config.toml
n_layer = 14
head_dim = 32
d_mlp = 448
activation = "tanh_gelu"
positions = "learned"
tie_embeddings = true
init_std_down = 0.0
grad_clip = 2.0
decay_fraction = 0.606
batch_tokens = [16384, 32768, 49152]
doc_mask = false
train_tokens = 141400000
Each number is 500 + 25 x the weight over its row's rms, rounded and kept within 0 to 999. Layers, rows and columns count from 0. Numbers have three digits each. The size before them is the row's rms in percent of the matrix's.

# layer 10 MLP down, 128x448, rms 0.18, rows 0-124, columns 224-335
097:526499532496461508485542467491536496511490499519506493518521498492518415508506510536468451479514548495500523523453522514487531479452476491485533474489472450522453511510453487501507531489449502525524532481554473516490521476508478462520527497454502494512488517497474479542514475485542488509523507519490546494536438493514514503457537474479
093:528483499514476504489466500485495517511478521514449575527498518510489501532527507483479495530487481498506516511452527455508490522480549471444528497532512530508498496475505512538508519488481486507522459475486518466480478508500513518504461497439492490505460520520510510474459472537544525516503500476494488540507484530508533478499467525491
098:527514542475495534507469502580477476519522533501584465461496516510495458508484476506482501464490492508504523505484515483494502524496487511499522497535471503505540540529497465498526506475476489581473545513527535516509500506503499515477495521531501537513505462484523482504481495483446475473470532484497488482498489512484441467546527496509
097:499541524493466500468529451515525460504515502507488440478486517463481457513519480490496503530518507513506593498512525504471538493492541547511490497493523487523535519501520448462483547509443527483483503485501443495493496462535483513541502530494486524538484512497530492499500519517545491496495504472488478525470475496474496529474498500450
103:525529538521491496499463491484516524512483492486504505483482504483456506522448488489517489496510502506455467498496474505514499506503468512486515522492496517495536496497528518489543483494526485451515495514496511483549470492490504527490522511531532545550493504526509499497470503521510485488550513504522532477470453526539464531505493494527
098:534495560523500500505500505499498474456480547492550484555527529517474444502479540497483531496481531507499520532497438476501466522503529488506517490480518473441510526478523462467482458482523486451494512511518543521498477465518494508464507500496493527476522501534467505531493473488445507488495514504504468458513507457482517487460518535527
089:484498505536540479518508472539487478503498550513490513487533490529555475487521487537502481455524472515476545493497519481463500465476474508522489508519510487500516513533537467489455491498539545457487527486444504477514516488495537561523462505476525548549504474468499521476513473479528511478483503456506516574505523479490492547508514466556
097:499502504516458492473517488488530496486492508508507503512484519482483497480501592509474526498520524467532523518503462486475560477519490510486485540497511530509499476503508503538477528503510481440531510463512503496531477521528467557519518537464504513474472499558482516521524539543499524535483477520449505484535471541495519511523466495539
099:455491464534513494502506526475482524469493490501495504484518498536522474514475451502496489511513534524507473497508553507504521515477452491455479544522489458503525520510501488485481521521459498498499490468489470481508441473495468483473484475512515483521493503487499469486475472529513523508526522509537502438489483492496525478505521531515
108:503496486493471511509486463457531521526499510487529499563501483534534454496469508518480527505434511477486501467483474481496472483476498434508478541455507483507524510541473487491508456443523498539513482513472512508488500523528525476459482521470490506490540490492495544503495506429457471492494493531509507513483509527489470474523500485529
104:518530547487491526531511509497528518501483480459466495472482496516526521514512512513521496536509499520499490457488522486499529483512522528484498485490446493491500531509529515485467514477518542521540500505492544480497493506474477501465489492530475512526498512477489516473493485445486536512455496532557468555489491530478512499513490452529
096:522533506481521506512523527494471501503480503481493480516519485493550535534494500511494528494465517500518497499502498491492492469520507500478476537531478525485500494475507483535522507529515451550498490490492500536496490502482475543470507517482488503516500534472502484496489508493524486472500480481484526509576481545472474533476456500483
099:553488487533488497462491461500527523449531523507505503462461484532491519542506460506487459528516494522509504528525533547467511526509490530515480486527472474464474516486520527506503535519463520504492508499499510481508502508516500457455496509519489505519485499505508518491487515499533473495490484510522518485495550526488459531480525526446
094:479512506537544518483492501507523509509498467475485509476492501482515471494493515512527469494473539514517473476492515528463547524502477547516457509472492471525504497527528534541541469487492510541533455540500499511512493503504474548480441545514513501506535487490469502510470492518519510515476489489490483503492452504516469518540508468488
098:514465470511498522498505471508509488458522509497493481509538532517478500445503559483522473505515484512549523526493546504537476539476463502502513493478481518508434514474463515494498488510498477453454489514490499536518507462494527456505500448500475499456515479509452513522481513500499527468475542463509452526538485545473494517552479505526
101:450494510468488527500525491522548493515474475505512487520502483471504512474493569452496528533476536456519500502443517545530487517498496522475508535503466530455524520520467470503499544488485513478516500495516504457522504496495481495448508509508468505516457519478473542485459545512482532517489523499536522542496491445471533550454514503479
094:474532502485450496517459451524467515511526533502518533514516558487529504493490520516498510418465477564491502454544467457477497512467509516534477462549487512469452442489510485495449528472500532416521478554505494532526449514508483463529475494532524489531492538526475462478502493511497514451520475493478488479515475551501480496449515510487
105:459486488493507528527498471484528428536493502512475511538492526488503451465514508494502533543483473496510502466471488496495504517479508498552502513497486465523513459536464466490506480455540527508527521477495535442508487496498520467459515461468540454470483494551544503506503511471457544493520506504499507461482506527504480470465500514476
097:462508534531537476461518488488507526524519550530489486550546485511506470539472543488512518528472509503449507489478461502467546531492507528433522449470508513442498510503505504515521501541481513483477493518480507485484493513543528504510500480499483553491494485500493524501457477454474531499516553522475513522506582494496456503498518477507
105:468534505501527495515510509502503542518514481481480520493490485497464503531462440535532489551501456471479439480451569557569526455539496492515520484497502502460497479494487501510493492495508488504496517477535483515503489489493477508522500491544471495540533507484498475512495504498528475494448509514531464463480524464464492509518468500465
104:484523464547500448479506476537520479484485478489544485491481503487540506483511454498502527499488506487445519443537544474514517522468457490513451473500485507520505507503525477516517477467504478471525464536481522494517515498520496477491505463463475478480484469483494488524490454458465492460466478481536496524464518472522494478549518485490
096:504501509475537509444510519477487496457489526515482512495513522516503516458511508498540518529488502527513459513483525509498503535473521477513485490499501548483522513513493477467510515482517516486482506489482478576479542524488505535543462494493472497482489548451488491514533499519481499472503518497510525561509542516477488440485513506482
097:521497505480537486476491547504488517527500492495485509462512515536494446515495509480506491489526447472505561514532534546502472491502458489477501471488498511483590513484497537461481465496474470552505513468478514482477485515518517464547510521506513497527442464508551520497493490527511509484489505493470526515551479520478505548522468466520
094:470494505521505469507471489496521531493488478481498507494442515516535507494480489487476489499472476520461464488471529463461534478466510508483555492504517538509510511518512530518512486508527548480524483517518504489488499525526466494517494503505504494462471460492484461484498492537526514509460514502480513501509484507533500524526504494539
100:497494487504493547470474551513530478536506523501529518499476496516507565480477522497494505454470532540462525477458516509532517494518487462480546540516555481480475496524502514506504493488513479506473517454528561468501528511505566482470479460464536506542483482483487464516537490484486473468517509515523494440529505529489534527490519460472
101:505500498489443446503509480498529463470478533481509518506474538491497512513517478472493523477502505466489474497531491519548500525492525484498499538469463523482485465478521477511454514524479494554484526465499511507534506516497514547510513496503514502493460494486464477503528488538511493471490483490526535541471542486507506531491531511543
094:497491481487509500517504519471477513515499458490540486470522475523468522481505521473446519481505439495502468495517524527519482486527485482546498504508493554526513454490489501567521517513478528522480510466478489459539462489485518469500524524472545451524490559534491533449491446510496515523502460501523533481506465515488532502525457497491
093:497504464532475489502496470431540494496498496493541504509515523497481477548512490485561507539515478505518522517530539516518497486520540514467512464530452499512484513498529491494489476546511484404488480518505502500501499472535511492518497482517519495519490495522494494522490520448492505486526501525493521504454511491514485482517514505484
102:467438520486470509522507520481499533483496503487519545535504483486486480498484492465512550477490543503457515504520488500498481521524503458492496496498480531513482493514534474490496491460447452496511551434502462520489506529512495564546482524474547496483510524479517532501480481584502471502484487493497504464544479462504514531480513524523
106:506507519500522480524495503530485512496499497520457463487491469517512488479510503534526532468535492473500563446480502494536503505522502516471521503519467494514541491508528551472521472511530462549473507493477435492457486529497499512490484497504510522482508475479486468488544510500510511464511488519522490537481447450453500492499554474520
104:490511527544473513514509521460517457493451491539511485487505497521493487512483431515506478503498502552528508513489508507503487565484462495506476491511495505513560541503523507533499521481529517462519488506501498553454482521501500521499467497476452511506505493549548533472516507443524504451483509501527488459483552520495501519507515485474
108:486484469461544514503525529498487487548459515496541500520506533487442539473492559497494509464489509530547505490488502522493497506501506501479496520471497507528490513530499517485505517477514468507478488463464480545542499497481487518514520509503545527484508534531479459498473535513583496466484489506490523557486498512511484474481494495492
095:464524458559432516499507462475491493511504501495534528524511481498538574456514467450551491473457490517542500503536520451448495539528516489495471505517503464511484501502478488522506446522479550549518519505495508501529495507453479517516530504515501489518516491513445512464522504483521502525546464486535501522540512512470505508486506512463
093:470519494522461484526488445484466507476494440498476519474499497545555501490549451472557483494473507500496526484549493483458527477523502488514516521473516531509510446530478522505470512520522522496515473558533473519458500486516507503528500489511473480544480499501490514479501476494474540511479513464496490512495500526487501508446474474560
101:488479492501452487506491485492506458499518461519489524492514452525490467510504520474507505493505500495542500527439510533483451533500499485504500547473484545492509464498523485504484517510487515491507521559509498437493452457497519468553485456487498526493492514481449500517467513505503519493495474499513505444504476461499557482488483456469
096:486479504507556490488450567537526510506502503539505504498517505482551496417494515530438522508486501498503483494515474498448473521514450486502541495458533504502473502536500498497485486481507500491516520514470568496483459489506513521471486509479527487532467526477544533494506494486528552524523465511503494535487484469479513479501468501475
095:449480496520509505554535473493492484471501483519513487524514469479480504515490495513499541473478500521451547502505534574531491484524510518491530550499470518513533521524487522485470518501518499500487487486495523529428460477483526526476482518515540515566508491495523507480571494480451490521488505481498517498467497514542505480501490493509
097:486540531503470500484525544491486515499502551483471514448502502482498476482484473500538533519495499451446451485519474496508541475521501491453461477494480569500489469474468501501460540532508509477513500528488474516475462514528522501526479498482499485492487504505544472513506522501528464470521497517483467498452464486479511516492515545511
107:519485541512520472501512508495507534487493530507442499543523492498521470482499531509507479532464435504556512497419535509502493506479541503509493489536548505480561503556501519480506498488516506507524477535494479489521470493513511525519506504462454538522443506566539503491530514521475519471521505486506506528435520480478480490494555484472
096:471474484530523514491474501505524472515505500510499503528464502471485501526518507507469505470480555508518497480510539493432531472537497513521499481472518495515525483487493514547491442529515511503488482497461507496496569443481459503465494508514462536490503446494509469467556524422524473497512461464480513502456499550507501469509473496513
098:510448505481462491514548500505527507533521497525494506492479484528509506495509521494470529532488479512526476532529514469489492547528500522521497541539521508498532522504504487541492502463504498525523508502487495514516435532509486509495510506511480515466500496471515481522494516470504511540518554531488532495519514463476510455460478521491
098:477479491479510522535496501531502498521484510508504467545532515494521511482483524508524495499511511484478504509503486513523514523494494483498510465505478498453511502507488476498555500517507496500475505510478516507480565528497524489498525497527500533503483467465525517476530516481445494501545580486520500491485542493483491508529521518492
094:486507556486508516523541480510513524471482503513490475504481518493503477500520492509509507514486510521492473526532503485512485507524506499457569486526493506479446521474526496466541453471473504507498525474490497487510524509540536498478453498488508512498452537481523462522474454497520518529454514537509455512524500470500498523515473510456
098:460513501500483495487515495480519505513471495555498502501542477509526526551482530501506537547529465516519522520523499491474503477530486523472515492479444463442464479462553486480486494463448480505491544495549444487517466500547500538520496525558514491500530480511526505496473496511510482485524539530511520529459457533468511511505485489513
098:497473504487470526405520505506495503463513512504514494480469543520489516536523474500514459444536474496504476516485496519495469494529502548493460519507502488441498527493485497477521509502468539474490502515506549532520518521509495528521483515541491532547450510441512489437450506480507491479487498505507505490484488519542487521490448511524
099:497495493442558472485515468451498514471509484488441478514491506488492543493501454533514500471510490485493508467528515494531507501523456491507498479508463471513530467470548525512498481512519488557481515521524492515502479493498533472485520467476488459503499494529461484522510548491490464534526497504475517486544537485514485496485494521559
097:539489472510471491529529477537536494494520511474495492509411473500484538503508509515521517514489493490487488523482504490491480493482469509541539449511520513547509512494499528529468496520530485484472502483508523509507498519517512514501481536491538491536510511534537459456545514500455464467491513498506494487523505528510523496486501502525
102:528465487468548523532486507492461513504500520496449486529515529506498498485445498509496524550515529509479469496502510499486495519540531538489470502522502478487501524464498485508470459501499529479536481509494465523489510498481490508470516486523532511499484523465537518512521513511471488493496497498444505554512518514517467433563546503541
103:551524516493510504517533509457540529531512479498518528510468477559489464514485500460503479528466495456503519500492516456550506483466522511473490523515500498498504502518517510472507482491500518554517501490490518462485450568471519474528498480480534524532488510514512555472527517474503518463512505462514522528491522515499471451494538480519
100:504479579510505508521513495502500521489523460520511495504541500493472490482514458474470490495505505506546553523438527493510517514517483525433502482485489491477503541516501451464508528533460510492500516523513505498492509517477527509562506492504486486475492497483499537514491490456535507484517516481554512482512497549476531464472526505528
109:493456511517492529503521516488496477472516506519537477455446483499540542490511480428500555539493479502516472506513511490449507497484513535492446510468508503490538497488486500514481485528478532521517537485474439507534544457507462471531469449506457467554536511480469489466471521459526495501490528484515522541519509512517469514490516487507
099:512505482465487521551497540492561474496481529529534522506545505514501460524495526533484507526483553507519443479482436504466529506504526449514504460515451496501501476508529493534504479528520485445487494529529479535520494439468515505530479491469464475501483474495505543469499500521509538483511514489482526515528556502513499540492500541528
102:490486512508487511510523485496526513533483511499464520521489561473423519493521482523507544448497482493539510497477487485511513477477475524540548421494471518510520514496496501534462504526507468505542505475476487468536522489461488511510515500484494529498503449497496537496528490463523547529476472502478503476485484551474466541473460512540
097:519530521525524490514504494505505490471482501489487542525461503526486555502530470502542527526522516502504519536513515494521501483543526497470512503492491507502441488502509518524488473492476469505501496583505544496533482499510464535456488483514473492509497502491539514498485514451484492521499505486452529516515508454521448488503544551506
094:467442496501441516483495501449486519499508534517544521504530468500517460532540478445489501492494485458536512510515515507499505481460507520519484533552471509490509520502479504524537470490491503504465513526504470448459512495465505444486496479483514505524518479485479487512515497484516500510500483493485493517461536558520453465482553527497
093:447492508452497539514520492525466528516502514479507524528493512491539492492533493562469500423529504489468467496459468523522505496468504505535528548502493492535513505485471505497536494482505488480483497549511475483503519495506541558484498488526495491495502528572453537464525535542501499542455548471503501491517482507538465535505505500511
104:530497502490547476459502541510510507502528503535480502513480496484457462488517517484496508499478506477501470489499476513433549500488504509486557499515482469523493465486447491474497422508508441534481453504482520490472518518458520528476471506505488520472479482510475489480500508511480496506490535484513535481488474507484502506465562447521
101:489538506475513514513512520527512467533501480533505517534505521483467455476472524501481553466486516525515512525469494483467467496493514480480513483496497486455507518517445460495487472501478502509534505528521478501477512474488455545501516465538486528519487506483489495539452476498498511486507545501513504468491523486478485515489544502510
104:469515470486480467492468508503517510484502460462504476510459500527494520492520525473489532516515547541550473499476490476500490528491486484516489475506510468484520494467531475535560516481483462551523515454498512471511494516525480538460485485459478500475527531473505532493484511533484494494491525478484510477540529550481469454505505477498
100:451493486504474484544523512494496475465482478488492546503494485470506487527509446507503473468505473470507501519519464481508489490487501483471501502490496576508470513496490518531525490492493502513518501466490496518462511457519479494511440460487483523511486486498499506454522460515489519465507495486486536486531475511491473503510495497478
096:506481486515470454497466488481528530534529536475473516473501428482514519487515503529516476519482465538493494493489482488496492504498491506496494522531523488544497472498498576523506478557455525517508475480494447515509475481504527509488489484503495509501522499505478488493540526519482498486514525503508497539463467455511501513507480505530
102:488460528499492483470499449508476509485488525505484529506479539474511466507516507465454516487450438492554521522517524459533524492512450492504496443493507466521426518516500463499446484513495499492503498519489527471517498489480481474514487529516509536498484513523469521478518531479474491494508495522518514500517545505466510484486483513563
094:565453450457472504508494531529546526506541511499503511444450474491518553535495478510479450530480547541520478463512515508493522549483513522502491524513516535518484484498498540491560549479499491493483499499490509502541508508500530493491487450501536509541466513525508477515516485489533491500471521469511481483554506494534501481472486476524
094:487499504521518521506475497524514566499509504491528453453485522479494525491500514467519505467522477488545497526450507488531467513485520443452515466511486509460499500527489496487477518459526477435531508469474477527533486504489494482548505529456484511506501502505502512516454530477491475470490476498501512490455519497523528498515514529481
098:502510501478542463511530483479481516502522470490498483512494468478545500484510496461506510501503511450544526501504502498491506463444511486498484478488502513507481496467478467501475461513516468476467482500510527480505513504482512495483532453502487494511524494516480480494475512476503484537456566477476501443474524465507480484494462535520
119:482469486472501493502441482527461505487477424489513476517472459498486494493470456561537569541468495506514510512533511528550501495461475532519512476487510491507482493530536476516525500473502552521518467520486512489501471533482489495484494497532517526557526501529515482526538490472485501500505530524470503499491470502484498474489492506519
093:485502519513518498522475509514500526496467491543458523444493552485491464484455505508514513476569529497527522519486449488506472511522480500465524492469518511504494485531504501481480467496482517494509484498517504482495512490511494503493498542500442542485493462495517489474459487510500517556525533490490481519517529478530479561492486506520
101:467515513558476518475499501517513549491511546491536531489517494474535451519486504537548524510500521484515453497478493495483534495548478532500464508495496479468516512532523539527492493503528456511496471547500509484519499536452516480510520522472482500492493523507500482491528530489477497523501547518483526487480516466491511499465493480520
110:506507515470498518546494472538467505493495456471478463479478507514453466501531523550476493507526481522449497492453487530504508456496482499470472515478470541467464458474538514502490522524533503476525499483536495515510475482531513503474533492464576500510487509508486524522516481546469496512459461524470480504487474511501495506514511537510
098:507526509464495484506486514480554503481497494521452483549511467506483496543510474477531497477510488480463516473462494486480480480512530501533518542495498526510507491499526460495509467511501528520480508499525539471472476488504503531517509501493526497477465517490455503510524542478493523517487540503469510523553483483484559496490497475481
094:492515555485574440489483489536486514509493500502494493524505502513461528476519452555504506513462495497465447461487493478539503492532459487529479524502501481501481498471513565529495497514465517511490467517503573523508487496455496505459479507470535487513539493523485505467495488513468493507513513506521495472488531501487513518484487467506
103:493468508525464506528537505499474516528542506494566493495512470507531481491473492514477529508505522510540462524530461461571513538486540492484559507497501516485500507466578523524508532478464479474508490512505514467531500507524498490507484463535509454511495532519517480526490532490518463479547523556523479471534524557495527533540476501479
095:483532491463525512519459496525517509509502541513521486530523480522511486497498516491518483533519518518500456518494480531520464518498501500499483529484506485521526526472499474489517480460501481484519498466458505495487500457497524502487483459480519480541478515503486518525527527473526478507489514498528465453417492474517469511478475506472
095:475496527517493541485530508493466503563460519532502523482544489509488513452476465507526505515528526503536512516511534455492516532495507484507476502509479481496436480469483469481493470494462490543539509510487477463493548485471529487510484494557464518474541514454526488526484463497525503521499476503480473495487498512488462525522496505503
097:492492519450536520496485504479481496477507472497498505543470548512534504516486516515500531456497498439533466510483526545467491554498531487502501476504502516534521514478517510489475460509478481443515533489482540466456475502471475482449530505542494497503511535484486520495540547560506469492543502476485517509454490444501530536518500489503
102:484536499532485526497501542467463479526492485485469498508514504484499514485537454510482528533482462492517508494499508503482526496505506477455497471508506539501479524484502505524531529454457517524495492490482481531488493526481539469445504510504506484477531476510506490519484516468509525501493486515525465525459508449519466477514469523548
097:493529503460505521521550531516499499512483484494442479510514514489458503505521519501473507536525498465522483486521482503473487553525486491465500470463481482474553490470478522480484544462484476482455528493533506499475497494545475516503493514516500500524546525470484561498467488501538478493461458524494503484481597518483492541473452522517
098:520495489510463544444499512504526548510486519528530513497481539501471546524500512537534534460504487472483487521497516490523507512531511468446519520518477539523488542470504501490468522504522500490537533506555473500497505485503506517524522538533480490498526445457517526495474522511480552514498496489501523464473531518509516500503464510497
103:455486507486495468477554490543492527513544504498525509486496494560478528499494537490472542502499484466481507481495527474501506498539525506521495545498538495507486418471474507445519539504486488478480512471497532499524505482475484497518542541519515487519477507486501462514535534485547482496531512494442490449520531478497490507453476509496
098:524506485484483507518496479515474537495467507511502567462506509529497509474489467503461495529503481513442524516525451460482496474511536509571533524512482523550475527503479508557478494477455510528493468500459534492536481489491477538502468584530520474499520434480507475466482506496517501489537472476485497511468526474460527527448529513512
107:525516519535535511513497499481495537492511501531504504511517501503488492496509514505484475502512539510505503506511476501488507446550502499495477556500528510532494515495498485471504511519467499546472470520479548509492504453509524536517523490492513498538495531512528516457481480500464499514499496490497507567501418477471534528479561483527
096:529452493552522463529476537497533466518505463551456482450492493506528476501502479484517472515515483503464508491518528483503522515449473480504504454513497501502470495564467528527469483488519496451502490506496507503508488512535466487483471520508516499498482498468490508497501505531480515464459496510486531465477465438495498525492492515486
105:473508524469501505536497514477499497485491483508461465458471515503474525481465464487505472476479544533470475508521521516474487516482531496496525501538524488494500453494510528496491469489469495484478477507460516474485483492546492549482482490472521492457500499536523484531509504480535491487484545482507483516474478524505494493469519486479
096:460566478484478477484459481519480496472513514529500488485478519471497481438504515484489446541535480495479481505530494467505509475517500484516516498516486460517523492501498466491541448492499478505486491477509477548515448512477551483478517508485501516507493503488512506479567503525513507491508528483484520523522457522524532509470472526543
099:499453481481457496488502478510502492523496503473485485548497491514485535505457481418521456474499519527517491515521490503504479527519521523541520466530507546469461466505552490507492506487551500579490521513518528483544474519537469508527495467514459513519509502487535526501500492488519532496509514506518521499465540474484499529497472512520
106:472484493483484498509483470513520463533480477514513512505515521500497457475516558515507527487497533478529553488501531479505537497543487518519499529469488503539444492490463502477469495448502502519471503509465507499446463438490524568500444487497501537521487485484545472483556508558527465519504485507505554512530480493552505536514503516535
098:472513492517528507494496487504500515446521473492516478499505486492518460497556497527500549539488549488484471513494492457510487438540451512508511530492521476521488511483513473504507493501572503552520484474507512550485505529544496493498523503457492469545502522494494468515499514490554551469513487546530482500538535523481533489534482495502
101:524477483495543538524524514461529480501484496467492510508479511509518486541446566560488498500466505510532481489521479515537495507482531492547502502553547499522527540506536536473504481482525556528521531503497513542486510493490477476476456511506482501511531489517510508505474484483477517483493494495481523484509521478489516472502513504499
102:461479511457472464529526496506471536501503516521459477485522530481447495502460466520557510509476464486496474531529482480491468511529532496509508491463495538462507520488550466453453507566518520474509524499515478497489494515488468556480479477450516519548479463532477446515481490480506529480566508478500506456499526479506494493502516482512
097:442467518474488496467533537467533489522473487497520435537492482496487493489515498464508477515547474470510498482543473468555487503434532483551548524512498524521512512514512488492407492473511525436503523526509476482515532502494462485506520518509474512497506566475519510465472521428515534511501547482507514478500494464540514511527480534518
104:515509517476476514511490482523502540484475478507530506466517522507520530507515478553509544498507489514534492486469507515484530500457502466495493514469475502494529491491487499533539531496466497456492500507493469537488502499508527524497516527531485487451484487468480482509527519528516469531498499464504513517489500468494491452519457511460
090:520512483517493508483548506471480498524488503494503515439473492500470556502460473476535482488506520482497484513497563491544505496454467487499464484509544500474544496504507479555517522514512489528505470486518443467515532471463485546546523477492481473462532511477469490506534494521483485500519503475478480473484513519506479481506501496484
101:512525486518529452507495501501512521515505492487519500475491463526499510518507486510528497495468474518524491537508450524499475517517491482496501488487491534508544476483463533460507551464522497556508539563522556512460517474472524482464497510537504449477492526543481523454477528505450524495554555510520495525485547464533517498498471498506
094:492506475513519502521484500462500482515479518518488509457489485537547513520498470491487473450482519446461459465479504471488413466504512498500526527479493471487482533523488492531457492501434503481490502494507518491526474478522493486446503472499527522494507494513524475493522487519530462513522465454497481447495486511516497474448482522508
101:522474529518463503476531506467488468524561492541547468479484499508494509530499479541467546506509501464495472507458500537455484480492535496534535531516501525552493572536508504526519481516523517542522475519487531505529554490485522464529507476493474461495531503478481490496463504479521472513492492506529470566520456470491488540566579466476
096:496510512480508484546501469498471496507499488516491541497475508481515506505467498492494544432508480443516453497526502504471535486495491519521526490506491495547476475528508496496492454494563466485505489487507490523473527520491453476481510518506567498522460454520534465499518502506480512476464510513484496481519477476500503497471501517539
098:513499530516565515516481516495515482500513489469472490506485496519499480521478491541501519470503517519478493495512483523540508532509520475485514487501478454503556523519541504476503485493470520496515518498483480540529551501481499469522487488547469515501507536511512537470469484475501439498506456479521518463482513512500463557499456500458
094:486522481505471506475488509454469431486474509487514516480499523519482544483494474518450526496502512486501502470465460468429508488500527484505551526489504501533494476488490467510530512479551485503523476486490500508493494491519519460500539473469527490499479535509525509467462483528518479560497516461483555498468486471517526556466534502512
101:495562461523467501453484461508496512494484529490481504482487461547532510430553459481526510492516476510539470479514508565470482482511506500481478494496464524474520523464495490518514517552482444549450514493538469479467503539471485507490508508478468452482521500520460452517516475477505478499512466484501499479530502514484492480468508498485
111:499481515522506538477527510525506525546503465563508461488496495513508481477531499519451519500460544529474495491500505474483502512450501530491460498515472458514489545483487545496484506525495491480558486473463486524501501492508474559492472467467514483482485493481504525459544483523505499499501480497497486541503479524494514503523487495512
102:486496490512470502465511542509468477502494490478496506503473515441476485505488485531507500526499508456508548522526510486573532541513453538472474508484503497511499533514497448543510506546445502521484458470516446506481522491501566494478497525498459504433546517528539525492499511506555460500490494483493493510514452450556503511453508473503
097:486513539525493514502445523506522493478481525466526468550499478525524470516489545484489494522487492530480484478487522460539516482536475477466534481544461505497525552493537501479519441511475497525475504503492489497469520490515505506523484488561504534535530456499482492504503470485493489471525475475476492449501521516490469438516514514560
114:551546515480479507485560486480572496497479524520463468489492459493446482474514536512538517528534532537506546491456510501474497463514479508511536539444506483504491477492500529485500500492489544453511495475498450544489486495518524465447526442516488514502499519513492470481480492491530491471491480530511493518517443495527447484580457515485
100:492488501523526491454499485516515491489530479492509482450474528521496580498497513499538477513465510468504469467522526491521487513531469486520490527526493513501541487491511507503492496501505496483524472484520512528490477524544504472455510526532507519505522489525469516567513538511506458487506481506515508513478506477516472482525526486503
095:527514495523493481465470502528487537491503525524517546484513489529439482487522543518537465527483543476477498492499547546549557480501430513493497511531469501477483488489531472539525541450481499546535502492499442478483574491533513478522524465457524468503494522492537497469532504490509501491518514474520524452512521585540460528501493509487
101:534498490526517485520453442515510534477517506476486545488500501529529534513501532520535497518481478535511551555474484500492482499457505509506481512536511489486459495524487522440511524532512478489544532516514497481509514516473491528467531475462490506476508496509456463505493528504473527501534465533487522518513609534472488490513511525496
109:455486470518496526504518483478505492510490461468522480514510515506474499514467454466494486487479480547490462507506497493535509549511524524570525477508509541499493492544545458489482491506512511501539462504521499528561516473514442532472534509525455479491537533469513494526486520491513473480502509484441494508530504492482518508474491487498
099:499449494517474489494466517512478483479498496513499487496489512498513454482508499542492553528483516501442540521526509481498509529482519462484493489535493513484432492507544475494506504480489476543508483485474524488466516464447454515521441490499538485526486460505472501534511453532513500480524511463535514468523514495502489438538503477506
094:498491470491451495541488465495477463479499489483494491526501513493485556480448552505458469522506508551493513487456516457469477535550490495502484477482550503514463471569475549509487530477507483469488507515474497537507482491567506556497491488518561501475488526509452518484526488547528475474490541487488535479489499490492492465524560522513
099:493495481521504491488484471534528478492506535498517502476482479505528475518511550510543491485489565492475531524470503473510503502503478498525506470513483502471524495478498521465496479468508480489522473510516498517460485536473495555446526479500507500496466521492444535523464536448493518529540540462504509546531491454471517512505495483501
098:510507515506497502455480478550494548467514490473479480457500450519514487487464513517487463465474496510533542488507482458463534493512544489487467518488540482460494495519480496517484483471468489509532498438480464479503513494500487529511512492558502498520521480497509538497485509491484532499468481535503507496489512493463499490504516513475
103:505536484513512537496486536500546502459550519522503522479498505477520474497489521496466473502447488466433475504499491500518512470518534505523483502506488483530528511471480505494517493443546480492521488548509497551529505493482515537523508481512482500515526495475485462475493463465485525491454511468466491549503477509541505491527486495507
096:482501547493540517483498490514480544505509505519490531470506483518448483450455509466482457497490493571497468512514501487547510532503481494502468515514488432476540497486520520483505466512530483493543498482490506497498519553515548510488469458501500484509503479494499474468469496501524471475504502494538473470497545526536492517489490468575
097:467493513536499516473500533505508467508473495424518528497486485516556489526519501479497564498471496489505526492526459510467533478490527503505504522465448516541510512512485472475520511551485488516548503524450481547497504527529466508512507502494474484479537507442483503480516511485526508502472507490505553480536522484532527453540519521489
101:525516514459543478515494485472509540499510474479487455517527537490511511489461513494477492496491501551510480497528537501509502512453516532471509463517518529520450477480469512478529516499466533466490507473493468505496486488513459477468499504519452522516502461511506513513486505518487509523474465499466479528520540550539481497531460479473
102:541487516550547523486514505473526510491468513507521513515564518501493527526523537476514518493477495464496547565483486538486521516501486522501464512511466537498491495509504489488510501525414483499505486493524546497493540492504473514484491468445537486469500469495483549514503496502493490527500467457491512492475508531546545492521463458498
101:523500514562541486499506532455495489499545457526480519514557494498478537527511501497534499498508532533528493518452523485500487503480532541503486506530516464461473559452503519519511476504430502501486480486508540517491509504488526502498478476490492508489509474508476496534480502484550516495526514516492489480524506493493513477497544487478
103:514508534472528469534506514518476473515478498479518480530528462494543508503494494529481520523478497482511531518499478481496457503462509507486496522499496539466482502476493529514479467510494436554496430471473492473511475487460448467518510511497541475485515501487541450520511454481503533483513472441527511530483523461532498464488525468493
104:520500518526494486475500472447558459499524509457509496402474500512522530532447517497518464465468464443487501484450458519541458520465530486473497473514482537499484528499461477501516483488536497541523493506513497515485509501513501443499481470475512517514445486459484481469517496518554470493495469524500526511495534449504522480479505478490
132:503496489472502531520532482483488491498487529561479481467498516461536506493501498539514528480558524514516528490487549511492521463525467526488502516478529515510493477495428520514465531528497502484499512506587517489511509477496518467512539567497481482444491471488458524556513511523502522534490464500481478516533485458529465535500519516508
094:507529496470552466507512497451504521515473570482491496497447541506521510513512545474500512503520490445484476509503489511508504480507480499509464517503491515496492481520525496545513497499433509512506495452480542510476534503506484447493500494481500516506491484491509490512492472558523511498497506482495497482446542507534545558541512480520
104:487531479507511506523460448476505546518508495504505502497463502491547532508505498471488495488448468504527493519524453509491498485537534541500484462507526510492542532532509519494464556534540490433499474530510462514505502490465477474484507473543541485492519524515525485467487540493472521466503522493479538547513484442509544481476473522515
097:500519514518530479519524511494501513546544504482517481509516484486554528529507520493505505485477516477547516537501518540504533491513443477498490461520512483463498488495497540479527482513504464478487496521501462499506477521488537505508471500535495487497510493523506505521512492531523511493499493565527463440472453500505443482559532498540
097:529497470493504477524503524498477424537511500473485468547474464523473475522486489491539491512472555462541498500487481512472501486469484489449497477491509543478509536530487501538552466508475524504514512453509496521503467477486474526527501517506540526509479542517541503474488525505463470535507517514467503449494453507502511483505455491498
102:482473474482516463523465513440511499522515485466463513513501497476512534532509441523496531525479505523486504471506484533518546546490451502492531497513544462509490512446502477517554473478534540578503439508478478502503518502494514497497499499470500504492499494541542470488517489468527519500474512499487524509534509469505464509514533493497